Part of a small language model's weights.
Size: 2 heads of 128, MLP 512 GeGLU, vocabulary 2405, 9.78M parameters.
Architecture: rotary positions, no biases in attention or MLP, untied embeddings, capped logits.
Each number is 500 + 50 x the weight over the matrix's rms, rounded and kept within 0 to 999. Layers, rows and columns count from 0. Numbers have three digits each.

# down: layer 4 MLP down (transposed), 512x256, rms 0.145, rows 356-373, columns 0-255
# gate: layer 4 MLP gate, 512x256, rms 0.14, rows 357-374, columns 0-255
# up: layer 4 MLP up, 512x256, rms 0.148, rows 357-374, columns 0-255
down356:519540509488528522415484499563439434500559559525460486512488501540515497516519549534466648532507453515509498436453510543442489540453488531476483441471514498538563493541486539498479484460515454523540441465437586538516513543483468475512420527373467583494511528499494500478491590549486566501477456510524490527494465540528499454580573494497513520509493556480520571514421470548581527515468540439451449381470553547472545413524581581446529427516498502544423529459536593547550582478577471540432531537461607442587474456575432388524474507565488520543472524463420482465523524463432553462525482491436435467561546483493463447507436521523434461567534467473496537460504499494415424580453439503554527470590511531575479439459486499472521494468480488518457548500485499491463408519477493
gate357:481459503513453549579595566478433449423443537510466534472536581470416531504482559557604566486497530553456470533484436447496470552454450589452512447370501459456443549489463527475451524413516479454593512502476535494473466503537533490458481435503506532483446460487500571597536507520509461545527508533470517486502455513507398487539535529580531517492619538499503501410459455583445458510489543569557528527533510547454526446425472477547514490601510494553555554562577560449605432453549434497443480426465499473468491522444466522520446427599535491477442405492414473528519453508373487466454427439551577518414477522498483534399596499525513503396384416509493439470496567518459533472525547587460426514399497561576466508487558508585500506485446521500459557486591512614413521532573408
up357:500470517547495458483437460490432549473610521459521526476488482559480446541501395512460586543514592525494508539528371525423475623473530518526498494455503458515394564493531536506465526454598510469512428457525501544541464451557502537474410512529506613401448544465617543535495477505504526481551578440483519557477551439516437552501393471570465449513583537513444474488565474552484527508516447570602493488465518513447493436473555466533449476479524577350478542567467511533532534519542488526428465483554580526511439458446554576562496451642523527627526405523447383546536485568469495542536523532554521514491487552477448444467519487522572510447538475506477448465551423513503431417450503444502430505516509464544461506439529611530422588456427443469494498558503495519497504425507452
down357:523511517371527486505492451524535476451588526419418538560429563504561552401567504521479413433432412487553540427510528449481574403541578412415529496587528537546492441471506500478551533562445472541457486439519533496470556590531470487513545548500493525560552499436480527522504466499521511541431502469471527479463479530476518488513425523436465471509410506625472509564494591396507535505474540517489524531512465473542448433528484435491504511425498479565498482419507602526409566552415597426554543553592418568469617457636456500539411491353446503466512553475477499489525574551551494524430499452361532559461540525496460507538455441462497475607485571434491481494545436466521491559545484503512562487540458521469507553526435470451575505568531556533476411552505431485575510509469485
gate358:530488573520473521498517582491462483486476486493486438484610554533550446414529491529492471491550483578501504501469597398495564491463463450510438633449560551485499405532600608422432507454491549543465519504501507470449510500442509546494483509391454530443474414510490561557520547562473475496546497490519518481597474547421521550617523435509545473453499560486420445441476585557490399535450514538484468460520482482514486499511513482509459489504402514550547405542469478405591443464460549475463467537478508595499485593481517377573481447506632444510459465468458568432625449510442443421528510568555453554440532413497481539442459482500485492467532558470502496495562498535461545476548498464402473510422497428472507475400512532524501458506497482544470442543508492534477533429564480
up358:510525420480508448592505514447465455469498514460543507428513494506452575460637467423520516461483473517398513554507536427487569515502485524518582475508520514474549521492418489466529490397418545528565487489495480595400536449550419524539492501516618473496530472478525520486467522596533457570448577497514557523421451461511481526480586452461484507489506564424569435468528439454447551537482518469503476482517542594463513472487447524560462508416514537493521482555596476543412512547495485484579520436436566463488566452569460544544494404464511531495478489549526501557524597452527540452547620416468559449513454464512586557539500507507501462490547523478518483488473470469466504484556533532540512524504418532532412388410496501500547482552448561538574540580485492459425478520569471
down358:554511468535479568372546554602509477511437449495481408443444457510472467611391488600523494523526459416595527591563462537559467516525519455470447569509574518464501457540542405476487506563499500535525531475481504461525433485413495478549529507532533381575578592538458520492471490464446488509558391433388526512564543502509552453506424473492435500543458421552496517422529599603492488416540560548570490570485518497500566556477547452532499537567508487481480493470368516491547546522543481506499394579542474507416479544374593503495518535511516466533485488469541514518480425496404513457412453489566439606492509511452568437403493508506474464495448502452490480409471466508477532631482464530418497450461588521540580561542543490475515500489495502495449522546512409492581571513506525
gate359:547602549438402535534505423494489497557488625470488536507516576523502585638510417490521501549532507517451448432615494536476522487608535510527428535523551441588539458475493470611531457490478595498624636439537381431527667601420510490521580489534439524619442579520526527474456544509467486439579526417486481598456456424456441495495491538546423572393580470445507423602443510460457471428526396440498588559569497486473564447450394501453447539457393594534515534590490421550509532484464527487446487524494496484500526431526476511480490543531447490519453477397492582433549504508530472421512512527404403443437417476458555457476496517499414502498564557510585523559513453545506506483503489481421469570476464476494575521483513480607359547423575478521501525557447443450546487456529540
up359:486455440485472532615334584485495615515430527468538511577501441417443469517603467445470443498500536524456510457615523513633449428443479536537473396526521420465506442468488473610485441558528527573567509499586541485409503568373506592534430495496522494525443524554486494404531500472528508527436516369547482409498449550481428549489411516510547494494582474464394521512409429581508530493481570445538476502469476503452606518536457493560505476476428572458499492469529658592502486439567444410471550519588510498498428478527421498560510444457440556538549578566519637461439582541526491442511592624376447443509516491480473525562556550414560527484548479537644461581600451494540432470466419557454587485530469471517480456508373561483362475404626524411492543535485564452539536477631535
down359:582612479512505568572411426482435474497453525518375554527449503438500417536509480470526466544571564461523468559561492493560525433541498530569520516502514463523490459510460506533481477540513617547575535474543445486465556516491482491505598544566466556509527488536495470425466614467494467471562604462465447530462407440529457528557469582487509576476542463368533479525497611522481447553430444396551536502420531481449523525471444521410383546490525588496544534519483455562579554526438474466418591444464521415458499474576447509535440491589436484505612517467489532435587452525568487365552513542447473420441414421527508466436502475539548554462523660547530494530542541531536544495458406357398455536431589411415499488531570501522509450529556486507440501563458495435535451486537456
gate360:467483542479573504495448502570470483438596452476504493606516489475464513519483523464524464513451542480484509539466525539533488541502542448522496459545545416501503508459457556490480451493610523407441531545531444531532475554537533496414416469545457451440513506398498566458596467456427481401554397566397539401554436559556632585528474547536437393553482537527499467526618495536517549563470533510492531459486548514411497477482527492520448478573522464506511536487557511491424457431570540585505539488510414505497476484468514465529483509529430515548483502510524545531458528530525524402611510525495560489498602434478503539461463557457541399470547612453424476532472445491459526353533542540508496590517497448496480496522538517532489472520511524517426503433529480479572479506465528
up360:497516535463499526498454527543518533493391514511512485488481550560607498468635524477420434554557557509469448570422470445463496439484487553539559503501585412530482432528441489566500500479358596452518472458428603500445511407441498574527460508446438545503542454504534506477454572536464501483518658503546446463576487453457505514534443449547449462383466530553501508514514513472497474507558485434520499493520506478518461478512556519503464506526460512490560594488463480508546482527506501453495531507492413509471415491465392468469497502463441573564435462509530514474582562540523453457492507581521450560539493459479531538527472566454481521524608535432526480479608542486471465514603534536478535565400409450581596450469535555542487562565481593475444547589495466593510473419564547
down360:520449496448516456524552432467475466489598502576439492524500481488469517509401429566524544461490474517506507489520562534471500583537479449510406521505490595528543563537591515455547527503583427571494538560513408514499474649504499456463551430525528477523471540464521481485510481429495517515440382516480476477479522556506503519547496517458557497529537482495497514488395515619495468518431493542523456419498498526484534536540474454510540470485606452544506471484550515510485524435447479547495474529496524495514577489587566495584526504513519430416564461450516477430444491530514478560480476470542454418519542522587393459454561450532488456441457483480569485464445476531495523520418436481518489489621589527466424582534527521488484535482497424496552504442433519478454508576425483
gate361:471554592525537512522467428455431535502588523507452467469463410501436598458509465533563554543497482525464527521515493559541533460451487528568593542480520458565556500472438516532457543579421514491497544463578471550495422597493528560600537552364505500544530493551452484483505389445484479532446482512549587488536549446479452506589388564439458465599433454449490512530465490430561516497507476484512491508429399468484529548464470554447454491518526569510556467549510496531515544479520454475467475461458597445522457479567549544518547517524525461510610517508437409457561475470465541500445448482560520493472464534508539455495463522523495549472626416517477516430421521525516409421554464588496481508442556568479519465561479436533473446532465466438562444451466548389394576571476479
up361:411500552507424448485599380491515486580551465439515472489510493502483494427539534429505525571478471506504480536522459512470536427398495468588529446543445456517497480518446487412513616500540591541493544448486473510493394400489506560556541470502593487489490487619505317527605452534490444502550423527519536562540504456577454492563508480452484560585525518500561532518573537493487470477416504537486409511421491539522525547481537593495455315493515541517473498430487507504485450384521562558482522552461472478426459421559518488482493580514599431525609410520466465523431408436561475541561466412464618546528484545590526414584567436478510519478466468511466517478579352460486491390492495543581618504596524524419516466503428517563452495513429522464480550515494518514492569487510498
down361:525520482473519484409529498443549535524573576647416539435482386515463563497451525445552489553382574557441548445516488527532437397542482538513474546548448516522456514522392488538466565398400536505524561465477469520534510540477511549577452532504570596490521485567531534520504389535559485526452461486549547632491550475498432545471462427484535494561448473523540529422530510590557491450539517473518453413459413554495526499549464472427527473510493540408539445529425477410507393402412496494529439542514564517379474498586465565491553545462588531542577434574556488473524441483550465524470522546590541469526517536492488511473385528481514559451428491519446449462369440462636428413531477527518549479531589593547567465549416503496490421507491553436504473573537451507463518543433539
gate362:553510407485571501563376454543597398489546394599446455607467223602561554494373471428578549606459442488504566695499515491545498523519550477500460581561445505517528547506567552530515529512600509484457453458546507451491449504602511502484504403555435528467531487430457519550486474502411535461488582400413528453491445425504538506482487600405536497480514534454472459475454456457507405583508505521500512501505506515536471529565627616483584476538445546467440581457569554506484505434551433523509576488391504591438511563550530461468490523468435612447448581354332510519470511458380553567405500552478481521452514447452610494433538490407528525469535449477477525501357624422539622494283421493556571515425632514599541502331493452388514426524473551525702479357458531551523498590556537
up362:420442537452462573325645577354584513436584581502576587491501810393501454531472425566494507374517650477436329299398345463519553589501394439543449422555552477612455516451516329460453423498378434564620540634553356477500498506292462545552479597423612543434365509466640492476424551531605398541565363548686470445531495626454491560400532395607450576466487435559611473662613645566559455461539565534490495503404403493458570345342340475628334411454521520529658583553556558595617525532398519467553519551579577462561446419454480559522546364461547382535492423646595440503512445550648315444514565426487582485599399473584430575521510516548620481495385564538535491517496466596508402482739591482438548471575277467413458485669589548499511581424583321451291499680508529365571497523451440
down362:445444494573397482437617508335496504444568583675594573591538810449526535542525501447506553480447717457395414395525432446535571515346517457575549517523548589437491541369592447393453446491431463477469556646406495466458535444461589455482430500428602486510492474524485460438492464548558394511596470444528472417474521585481526585375489489519475554522432554517485429544648600524522450461439427547419540467386460454456515414500534453588513344486631493406622510569523564599535548584588539447480513490593474533570434464415573572534426523570553391530551375573662503482432398522623474524592460414510521419568457502500543523363499327545480347496467539480549405439535367489517383480631479536482512578525356511370431520618438461604498580429513455600630530592600488422518535495486427
gate363:548462428569490572389547481436576538466485483544472428500517517460613626509442513472475513480513452454498417542489569535508398500530522473504487572609452609604545507503440501509550486496577562552395509489519454464369488508462549552534466549498480507520479455536491469507564555462445455548477430442518564483523498522491471582518503466495444358499508468470559529570483436459558465405455481503468526458476515534538523492451365529462474591540542501499565461586543515477432479532504490388564487481527512539541532493405510549520521533524446497421530567601573460549545424490439484465482513571528432566499457510479546430485560584394439450402519545442489492536496484442527560515621650514503459440461568536437548526521518484556437580469445495529443358478537494538432460604436532
up363:550457492557522536507532467515473503486466409501536530433472493456537500541537574510512464406453400426533574610464517678554424597510419420550534548500466501468526563547500464448531540471548484527547553486528569472535444519437515560465444531483477511544501451464514487507559515509533433472433514517472377501442489535488464624506500493579485417555512426521513450510603439470469512503468492581477478479594561473429512471508523494498450482489567473490522465591465524523470492448529514572502470508625514412585549448506432524422555490483475567524459511498535565465430371478456477404497469390507543488445406489468586490478549530595540591432545551522508636548441473505461481575487620517490491418508547542479485519542510439460511473515531535454457446506535574443496471582517489
down363:475622532478423496458415489495523481561523556489422455521507491582404489522460501556510542557485628578468466495549518364436495498498514538425468540501570472509473591460471492507529445487482506454454495497502549561480597483550452424543486479565575521493512547585497480421480501469560575403564586553437522469565475549515506498513539571436519578497531523443457528483406602542465439536592499470542443533436461502538381522499463449440527454553442566607425515503529419489495499546581486467403528456468505545422414535529571465521466510547416485515494477515538450450499539585583488543564490506474572511508608537492430561483449463465485445539439480528467460506492530531524478448441443526471559485536393487605466481382489556536485436528519425439547552490542429500526533432477492
gate364:549464510568480508496497467582440567502494581481491574519565440537494535442502511478600469496413506492558407464497525499486483502471528412528476513522486557514486504581536490449544663412475489505405513443468494473458482519574580544460435471513445532434513484548443510508473523497411487648514500479489463510595421504428536477432410459568501516441404568484473532548516552520356440492543455406575581512498505510488510389482574412527497424590472527416415480576515482519448441602463608448483555468456497528559446499512500384500474451528432455536565526600470499537544518451477422510441450515426486493530478550584547576472432583473544333496544510475461389533532505529432527504494478442536549517546460555523505565483488555552451517428567465519540465536512504480476636508519550
up364:568520508457476500554483388608464465506592568412594463499483565440535532439474498538444472554506494508511394509580480465522409462536507555612454582443504461541487554494451581456566570474534417473435558401484439563500586450543532477557450444496465526493624505496449495475485467545589485504461504469537527537547488497474481434481552473518493540534493479479463478519437534481539505387536442555556502467425471501481520472517536510490492579521509484537448439459376484491534487513541518485549499458563493509502485552464514512502491508469548504532537566564435430430529533500418478616485426593497447596466498536488401460447564550506508428484430545411519459571457546454424488467457553507372499514494631577425514481385509529473460476461432537502572496461523612484483512466480455
down364:419577512455507513480462460490557500453480529453476477458524518469509434472556399469460532460488435534409536524421476578517662477435479410392541436468533509506529424457471477660549483600441559547606407574480619440480483600464516540529617572406497524523451484530545442541439623494490469512447476433524485516537465513493528535554518500501504521506590518551613460369501409475511514517521540428472516450507486494431502496453465485491520475469520543448537552500479458471470520551434453604510545466384511506534547427437573564508404516543502458474538469500461588530526543568545474518536469467471454467528517461516491506475511536453541506519506472599615545482528460501443493588498539461557524477478481532522460544545516548432472457562510505493526531535434415566449409436468520
gate365:488517516559564540384520467412518541483483524514478541490428451518465467523478533488472519464506384475379467518437568538533577450552493416562386459568442480502536462526534495554476421561454534537499460467541541534569470478420517514504569440524362456463497580443428511489503588502497533511555465440465422531564551478491549492517459447513481548445477468481529593468549539576478434532482529455524530487583427501474499588475518511496467480567432506510491524513432507507523530626525478474490505481532526431500413467425504543534420486498453514464538486531432512455585515483473492497493493576561485438415428481510524525425394497518513563468585484507536513511440453490568584550554579478482551581574552485486496520441568551524473577522362515481562450497491458408575485435457523
up365:517552460454507488552527530510510449529489527528450437553513536449472518475616520509484544592490658470561501526525398499527478543535541542417529521495541533553477493428463480530472500424584367464466390513420499500428428461507503512433443528506528525527529505459498460516548493527512505513468488402465570522450470601546495551503530493500471391549536490508509502593487562439425567465512514500497494573385594590477592416496548519497536603564563449540524587499491437558476452396545595515501604485532412539517497401523497453439567468550489406475543486469625488502428494550564461484472500467416511529563540451564504498511531490472440517481479507581548517582497502480513447480411489499443439433525447535473488433557387494460480463486569501471506523564543550570493448584562424
down365:520628487543522460416498641463469523480445470569457596467493574525542531491434495461563505576427405434507545431443581505572501477545467505557487524509518479472541537593567501527589523484542476537530519481497506511528472536506461527558577431529516535393374522463616435434552467446436535593496551399490489372479527520555395495473512482478518479506567508505549465504590495471630540520603495449543476538529457493410435508532482484437424381468419524543540610539472491543530531523598483525510432447395502567448512490483420486462475412410484594494495553570465514518508583456456424526438496497490431505495448464540538498470510516474550525552576489570512434447505497488511533577462420541577534477454536462412358416429550530509534490431453556527613445495477467440551514476466508
gate366:567531593402501521492512480551565513532495502579428383600421536497458527510480631542585477524475518491492480516470458485497577529530494493468507475570563435523467438502493446495544507449409413494486410554515547516574484522537510514520457624555455394411590493438478484553507592566504480505547496531502518433536514487534505533564471487470507525503444469545535443464506518537531484509514564443506475507574534493525412450487419543363502436476450531480527465468501454540431448516597473490556575457430514533530489498491464490522539433476500564380477516471567493484448561613570480410587544546556523531496524516442617484403507539574452484455555517478540487474525440532503568454514508512494465503512436426457466555468520460500546521589495448484436500449587468424418561597519473
up366:504481509477475437520542555462497480591414462421493622491609391473547413436451493546487506485547526500502478487523522450484516472449490587504451455532573506579389550603482469491438483537498481553513488589524465550548513481453485501512488488466549468491489524484437538472514474582574516491517524524505577516486377529455526487493560464467476476516570420499532539488426446541431496457441477555541542455544500440475534548615409395526517501516531472486423437497528531523555592583497537464532488546590525429557491528565447555537384538510513542504474480577539483464551422479415550456368446427503492455459546472511459439491581522475544560558495537521461438541479492468528549531481493495482506543502492524557475475480473512526547540473508476449583444525449502465473445491548495
down366:528469526508486545487485463486572564427558515603472398563432547508461487518512542471517449455507501505471498448532513512485555541557512386529543507494456453451599511474520523494527467492495513475435500547496570431494462563543479510537483579555464520495635443513515480598462568446400469452467448476468479475526565460515404483527441536531475486548431446490536452476623559502525467526551484496489503577424547566511495474471580617458477478500432488467498529464401541490423461425440520571444533472482466507505466476426549505452531563486491450508486505401455475493457616547585419537522590593479527577510497543505499527513458457524501422477533533475514581459502498534478517424521558461501428515494507458492544582572463435469467505477497461473525558495523494521491504577454478
gate367:441509557584461498480503596481513459406514516395500476467505509434425482524396440450497560455475342438471475456537517463474445496551572492556455534588467480515566479488507418555529557562558576627528512479596499585580484503480488544499493549590466443554577442572628425553512524377487490464558455476531532507541524529547450459457526570509597524470476441479452439420545467629573451380480503510480572533477437470544550447567543595462448443466520419436487484559540442421562592553544497490537488529449533418481515540477530532525491532537523492493491440443528428513529522462476499467534473513500523521523493510457528452537503521568489553546518532518520495543541471399497448516477460504547459455454457526506521550431550487482410481446484565503614493481484540537511481510526517
up367:450452580520527469455461520506528516420672521408426533492448574544563574391514453452459502522468497546473492579482512535455402497515553523533458551509560592492532453474523464582567454567515493518529467495557524478421501481514511487527602459459540396523482486538476517394521597467506509584594482384487530544460466520491459467613461537495457612512528579431422553423468521475560437485365473465548510474529468473472576458520421494446483451539405421453484481535504472501545525536521480486501501466556543470551443429531521461528567428521532536456532432496468438489517507568542470504461541411494476478485456418508495417447452512515499459584553410537584525554524512511548453449483503460515437548480532510583458424558448537528530536466482628512533469488438496523554572534523380
down367:578519526511482618573479496463450544507413514549549412517449529482504466539532498572536472491473525485477442415539473461544558513430512484465513631455508455474429550586476601396536500434430465447522543590403493448513487454519493438524473607474471642375529564467416536550467539564455398432499453532492465491543545488477531523373553375461506471560498475572563461449513527535513506482595500579528473511509500513541449490486597519603494466514476557523498452559497449556497514487548491502518462502477436527467568467442401492413431535519460487498447524494516489559479542477490553562569446502540528448580537567571413510491500469435539425467499457458462456480480497511476440619566487516384468454512481477468550568543509477518475505518486447529593490513553506530465454557569502
gate368:483439450508516509559505467504524603534511525474470629525482417505488555500515550546450432444539494508488514612559476526436489494506552517523519506440425535401580546536636513488520526583518469444544499456450404561508451487524532538466541502494440456428431510546529519434545553503548532557469469529531494476496557541489460561437372541442526505513584516566409451467582485474503555503409473552383502490501573475424653541472598456390521405470472428472479541547513459422515565424539477533492444539426464487432397529506454469480571514559450616470447583493486508513479599507506497563534518548455434461513522598413563500502542487433483574427457542548462503487457519533655413472634494530409549469431412554487465430482577494455509504495485481461486472437482507452484582556513496
up368:544489525497456536447500631464453474596524483468532382541484460500494452520460535400509472543556548487439535493507434456430478522518460589587380548491496449473518624451597419577429540480463497509493458522502533512452517431545557525570432554341521513488628497477445514504467472379514425530480478427408564568498563366482436447517535446504518498522544534426529519511487531532501494549633520446466481417492509482512439540509514436609511411531487583434434420464466505530612538593546461470539448463507553535590553508446588574467448466475528486480486500586548441516503506421507461551528447554450499465525561559533492487461482534499532476514541513435433405461530444538460532511486523460452525488603546496489536466497500530485525552506493545468542551438565441560506480479495557
down368:493535495539470470520553513449535476564590539491495597542551504517479552503547541495474574519474542572510415529519504451537463471633474481370460508556473612520513424667528515427525540521556416464539565448547417526504560448438467488462550480627408521492470457497444490499494566537539566454518488602595412403541434462523525551432554456532499473372582575511509471499486486524518522474428560448505569451512496515505548482438471570423456536440485472580466601502505425493426455447520480554484527554488518493477529474457452464540529553581531551475502491519442499483524503558525524488468493474586451593456397521499422453419457516489467523496483406566498540534413479544498465366472584503576520509478434418441414408424475480480511489526479576478487516519499538408541568459532450
gate369:544551530521466528386532482499571486568543530576559563507512476456449439452520487473522587476510438626459411469503445478432542455501484496537469520527508459519406478478517532395430512523448510526488470486506557491517495577541574569515495506499429506516492473408409559440565438500564446474454533572506537537560478469493591489538499515487539432515547475504493511518536508535410536525512503512570473514467528480553551439468490404516459509464556386498391520523550493477542472527561500455463467436515474502578515559493475421539583467509540516555517463400532553511500546329570527443456486535467477478507494521476511535506504510491507492545513503494519414600436509548496495534568540488486511527579462405379529564487592539546569355438490579615455366418566511530472600405562541
up369:495438492449479461522524469613487505518643475531454518460455438451491445570464476565499560575548487538496462490493447502538572472511523520527537427554459451503561565536527479399476568524515413591481488520493498500464399582404431530559550453514493523586392457389516590521484475511496451382521506491530523485475398534489489551533409507537529494545479500537569438440451477441537396616487482551393526558507397476578520439495556497394501572548518536437639475507403548523494439588465488466512458438612457475527422517509498592449462603544557543507512536632424419460449434504429521514458408420576502460455511578567456467530541573500406509517483481522440516532524558477542498465564481460494466468451567550553511459559508551489514440528508432421568500493461476472576445492416572
down369:446495539541407431510517448494481409507519585522508534504638537445454513479572531575443592514493443531519531549510432519471586504442445554542462564481614487459500514473555557496535476531473379501509498546531467516527533552430546526434549570500500510563533643428507517536504451507437482501574564527571518341539438470540547480469494456464515477460524382476473405509625436464497500536527473496571459506451493483506508497404520515551415433473428454452385534530522517521551441387546532485442446524481532537491626570412454431524501446610477528391443563477617525510531577513559418489540563483389395488473441384481568388522546458474541450475484447534562482536525615518510507595459590462527550411576460454515525455461439492502518516497502511593500460425630484474514522458501501
gate370:453403532391437522419510429589564566524540528474513481422488502493512483497478511520466554543484521437604470542537426454502533432653515464501401424508565542459495499594435493404447459520467576536408449452535524593426591626510527493422486464554476543409447520587468526417508463508511502549461537530463445451504499533535376342541484488503443460523507530530509537476492528523514501525603587555459482516511557415424512479543544535460477565458484462499437528622505575555457605518492555494514495555483564497422471553575463490452445555483455499463520526409447499552455598508538468555515529479479445447535457482479508440493483532478465499530548548554458518382485496487412568570511600514522526534482495477478541500547483554535473485519449492403452475552531444519430459528511572
up370:488440571538478551521518423550592635539502488454467486553466525465417538501498480442453512473555528454510533481562499542491481512525424531564406383474545486438469470524474480494490561515541487527488479458588477510633436479462486567482493497484503495478508485497551504476563501414472504444625529473548524370507552496498515377422423586557441482530466498476506500420438527535459404561519594561514541528536602455448521460564478473422467507461452481441475487551541510474472493472531432541496396529565519540448511568440559525566551584471442525412500540554557588503444530475524585488479578453539532516517441590509515425507597481490499480548557443541486622445442505492542485442499537495470452517457380469470518567558430468496533503470530531501424502503545471521514512591545530
down370:469573395490578456489558574435513400457560527532466556498483473510469477548449572544454531483450452447488394563488544510476530524525541598431498564459527557515543495396451558508557402447572476527554491385461474426471476417445509583521541528497527468520544459492499524537463524528539478513395514516485588552475466413443466553523542498444489490411517559536523496517535467595543597473452485475416461497405487478455445479433512504617536537567478479512508491396591497490535416497461531467533508455495550510600434449469543489473441450496515481558478506423482554525510465539424588481544456497557526561508600447521510607430507553437482519505488603548540455515501556442476559478528528494463496575447573495518512483427526584476538492449476505538561522472396515528423519468479504
gate371:531480473517456526528450509506566489543450447506465516546469469552526520467489552481492517424515496456574533458475426543488440425409521484474492442594496520443504454399398500518531536495502547491550532526476483453488527519570533497515500538545564443569502545521503458596529614569507457498532553477485506447520481507536445490524562543561564498529522520475559465482521509530555549537529412493565448536523490495461520480488496477457559546510510515533570455579479588455559506492483392490465569536467468444565551501542458550448564446513533430502525475506471440532566509390496492527534445515474477558513432513531515466518569463566505479540448465495500514432394487492451514522453459549493536459572505426451522522520538582438503423459397492506488462474612486490522494545535463
up371:538510489449481541411464469444462540531470460509481546462526533539495419550540412462515528523534615475494433421454473475484540475421501526482465525500450566477587438439407409443511516557522535509543546538453498505496516547485481421485545558492546512496593527501531475524529493515540462512465556469633482557498513544539468502535461517516411488424578530502497448451476573452495529441554578499471526549554479475442404446511497549475489496489438468595447433505456541440545489498556524447484539431497492484489451563499446577417417540487459439531529480535522415514465476534537521519436496436577575431474436445550463503464473424499471544567542460461508548462524487450495504534457474633505488483572522523545507601564529462508556480556487487434545495555516449488488498470460489
down371:502406478539505515562564520552598459503554520465556457510435483466513540437485578552495500443499423502512531513484552518463470512602556530451551500470504467492395503536547518537468443480455514558440485512481420407521468511534497587528527476533444495470469477556456537471498453521527525496528482514395474545495488441452523486413511468466559513513499523470531464527552442556532470522524432496550494447469482548583554540493475456543584499540577489474519480552513445483493444467429452497586492539538529455471499462464542509560539539483519500435467493490466562478564526481490530496557525528463473565490572557415503562540540638471493471501458513467540460527562498483454459492553497406472514504467483475433475441458510549430472490459509521516496502365470486506547449544517541
gate372:493404432531572457497512477516497453484477469575581484515471444505551467495414459468529476500530449522423560576445445466454442577508576505447420458522479679612457426446438535451484476589485486525466619383488611460512553532456479411563504447466557476502613429496466456497508478503426506576470498514473513548592533457502483587499540452508521490438512461431457497491479607475563525448586493511546471476548412490498518597425528544511486562479485592500547478461527496538561481470476425536498498512435512516439496480457516484405536471487498473487496409541566491520442538517459402525481456620502450371525549550531477408446516528569549438540541509546472554514482547438535478584532531505544470508551459540504493527542561356575504492512525521510476406522468598469507502523514501
up372:506456421489599509572459567586466476555561322567518501531456393543587488388449529498469578527606534462390542478576518463512534565520456452531460480493507532483521490448541547488475518483475497530417464445413661408386519541436497534590390399504497458509503434463450404537448429502541522494520530596498487558489548484472476498472508591441544500500484504425517410420482482407484548497520479529525515512595505377553468549505538548501504528442498564580573519524436469421531476634488452482555501494469501495515367476485463531511539406603546559442513509439513453416458451513407524515491543552533511498415502489466491457446482475499522391498517548609526542515550556451492474508558562533503507509457498497513552523588512514395483482638490591459522474424576520501501518570418503
down372:474601580490458449463466406414483501517398495453499543504471496391471516558543551533522475494510535409713529574509435511582529460486494551439567508507456399466517494616577474542547563413516459493514531577514455609540468448487458594462513548555445523452456464495503556583595556464481552453515547343441581481461530428548561462462502556559481609525488460514480596470489467578491434485406431481472612528465516514521521434485500532492486485518475544491519460511484515476463532433453589513516496554419379544526510504545385547574462606425498534545434442549473564569496476457505509534468535433556538584473512512512582453559502468455457583589476519455521478469475497507523478480442562545475518453471596427475473502495467616439528439474564544495429470496424434483380474415444510
gate373:500523416546407611587494498527465487534450445427546482529478551456650574475452539507478548487393485543557581545542477547466505495547611495455485525557427518548602522537519509473476539500459504529517449479466434451522491541433501477551492544516577525471516496606406566464564515442480519468545447562489389476515508393512387516472486503508499534479476565510545474444465534539477448474510459529555483444449446507494537524580517531542518593539578480519445480509528382525508482504520475447519526534524454562407473523486529501465519517530481461526559526459527496560486426557533520462627518484489538474532470473543502547498472497489469529498519490557496499496492465560458444480483528542469507452473401521496491493586445418386479432501563474505426518562494479534502575559519471
up373:460425510519481413497588574539506519469528541556535538573534607515498555555462421511438554459422505566552483535479495522467532564495507512457434542553455510558556476512481567409494426449526506494489472472482410476501497449515532471446511460549487518455588564507550490539499544454449608471627476537537437499454455611509526447497499463512502587497474459480412470455520488415525504476535492516511568562489554480544455412539551506424438504556526465530538463460481514517504471441519500609494630422510467482519512425541443524402473467558515470463637511527579481575530551568447498514445536497489562550488438514507478534467502444497575377520444503484569500490443453509455583519406588564522429477463471535473447473515485442493438445467415452504528511486494519546625492526487463
down373:523522447484530589501486473555472452462488488484356380532458432503513510446418518424539560519477541491453564572433475497448451482498476477516641506521616428526537544428484469509474580526471520510523426476516588543542462467469497385482471510455581515480404473582464493473463507502501486556487593507407541529547526474536476555559393515524509490539546579480494469593483501621514450512548502441508538502500407478550474591523499491460531569503495519462523497426492501534549515583496442462533430497496538504395508536436619529503518510441474439483436466518465452503497465463535458508572467511616528553593510456471526516526528494562461629494469503486491502509543524459460395490490471459443499552519492551544523554489430474503493512429528523552405460548556499452447510500533510
gate374:507451534513458467530534472535493476540561497557519469495492520541422528504493496466495527517466435443450487575421499529560508573530500554566485445469513509569387495424447539446479452562559439558481575516467466557531453458473573405512429468490508482476604441510522440480496426450397460562558523506476420458496525507536521521533414535429523508594488490549485515477470525460544516479503513462399552556562553525570491421498534632520468460583427437562439438420511470430449469522559525453574482533477435506444534524474516549523561510498527466497511510492497570452579475537491414585519548553540530465536502501532506468501501548495449459506449557528429487527456541475519496492492531565612486487486433494576432485527538472515552370510488555560507496494520542395489484459633441
up374:466502461529537527464495434516458497602540570579473394459516525501496479440465484536487536490505523495487467562565507508517473470492485519508565581534477512583537492596597503479537543557538520523424503450419448517524484469555535495509554499460512517538490461562444560445514522578556585456476496467416478532529510470427501431562612434474482558505508506473513495522523503444460533465504417494493511419474539474566554466470529475411439622502478546438490453521462511577465446579545498541563469570486515443455514466560560532457543486523474456467461460539468559451512477545544511533513469584435487435600532530556396475444551510539552523498495476453501481439440488431478500562407499418510559533467552514548535509521425523452430501488524476484538502454486548479513420484377428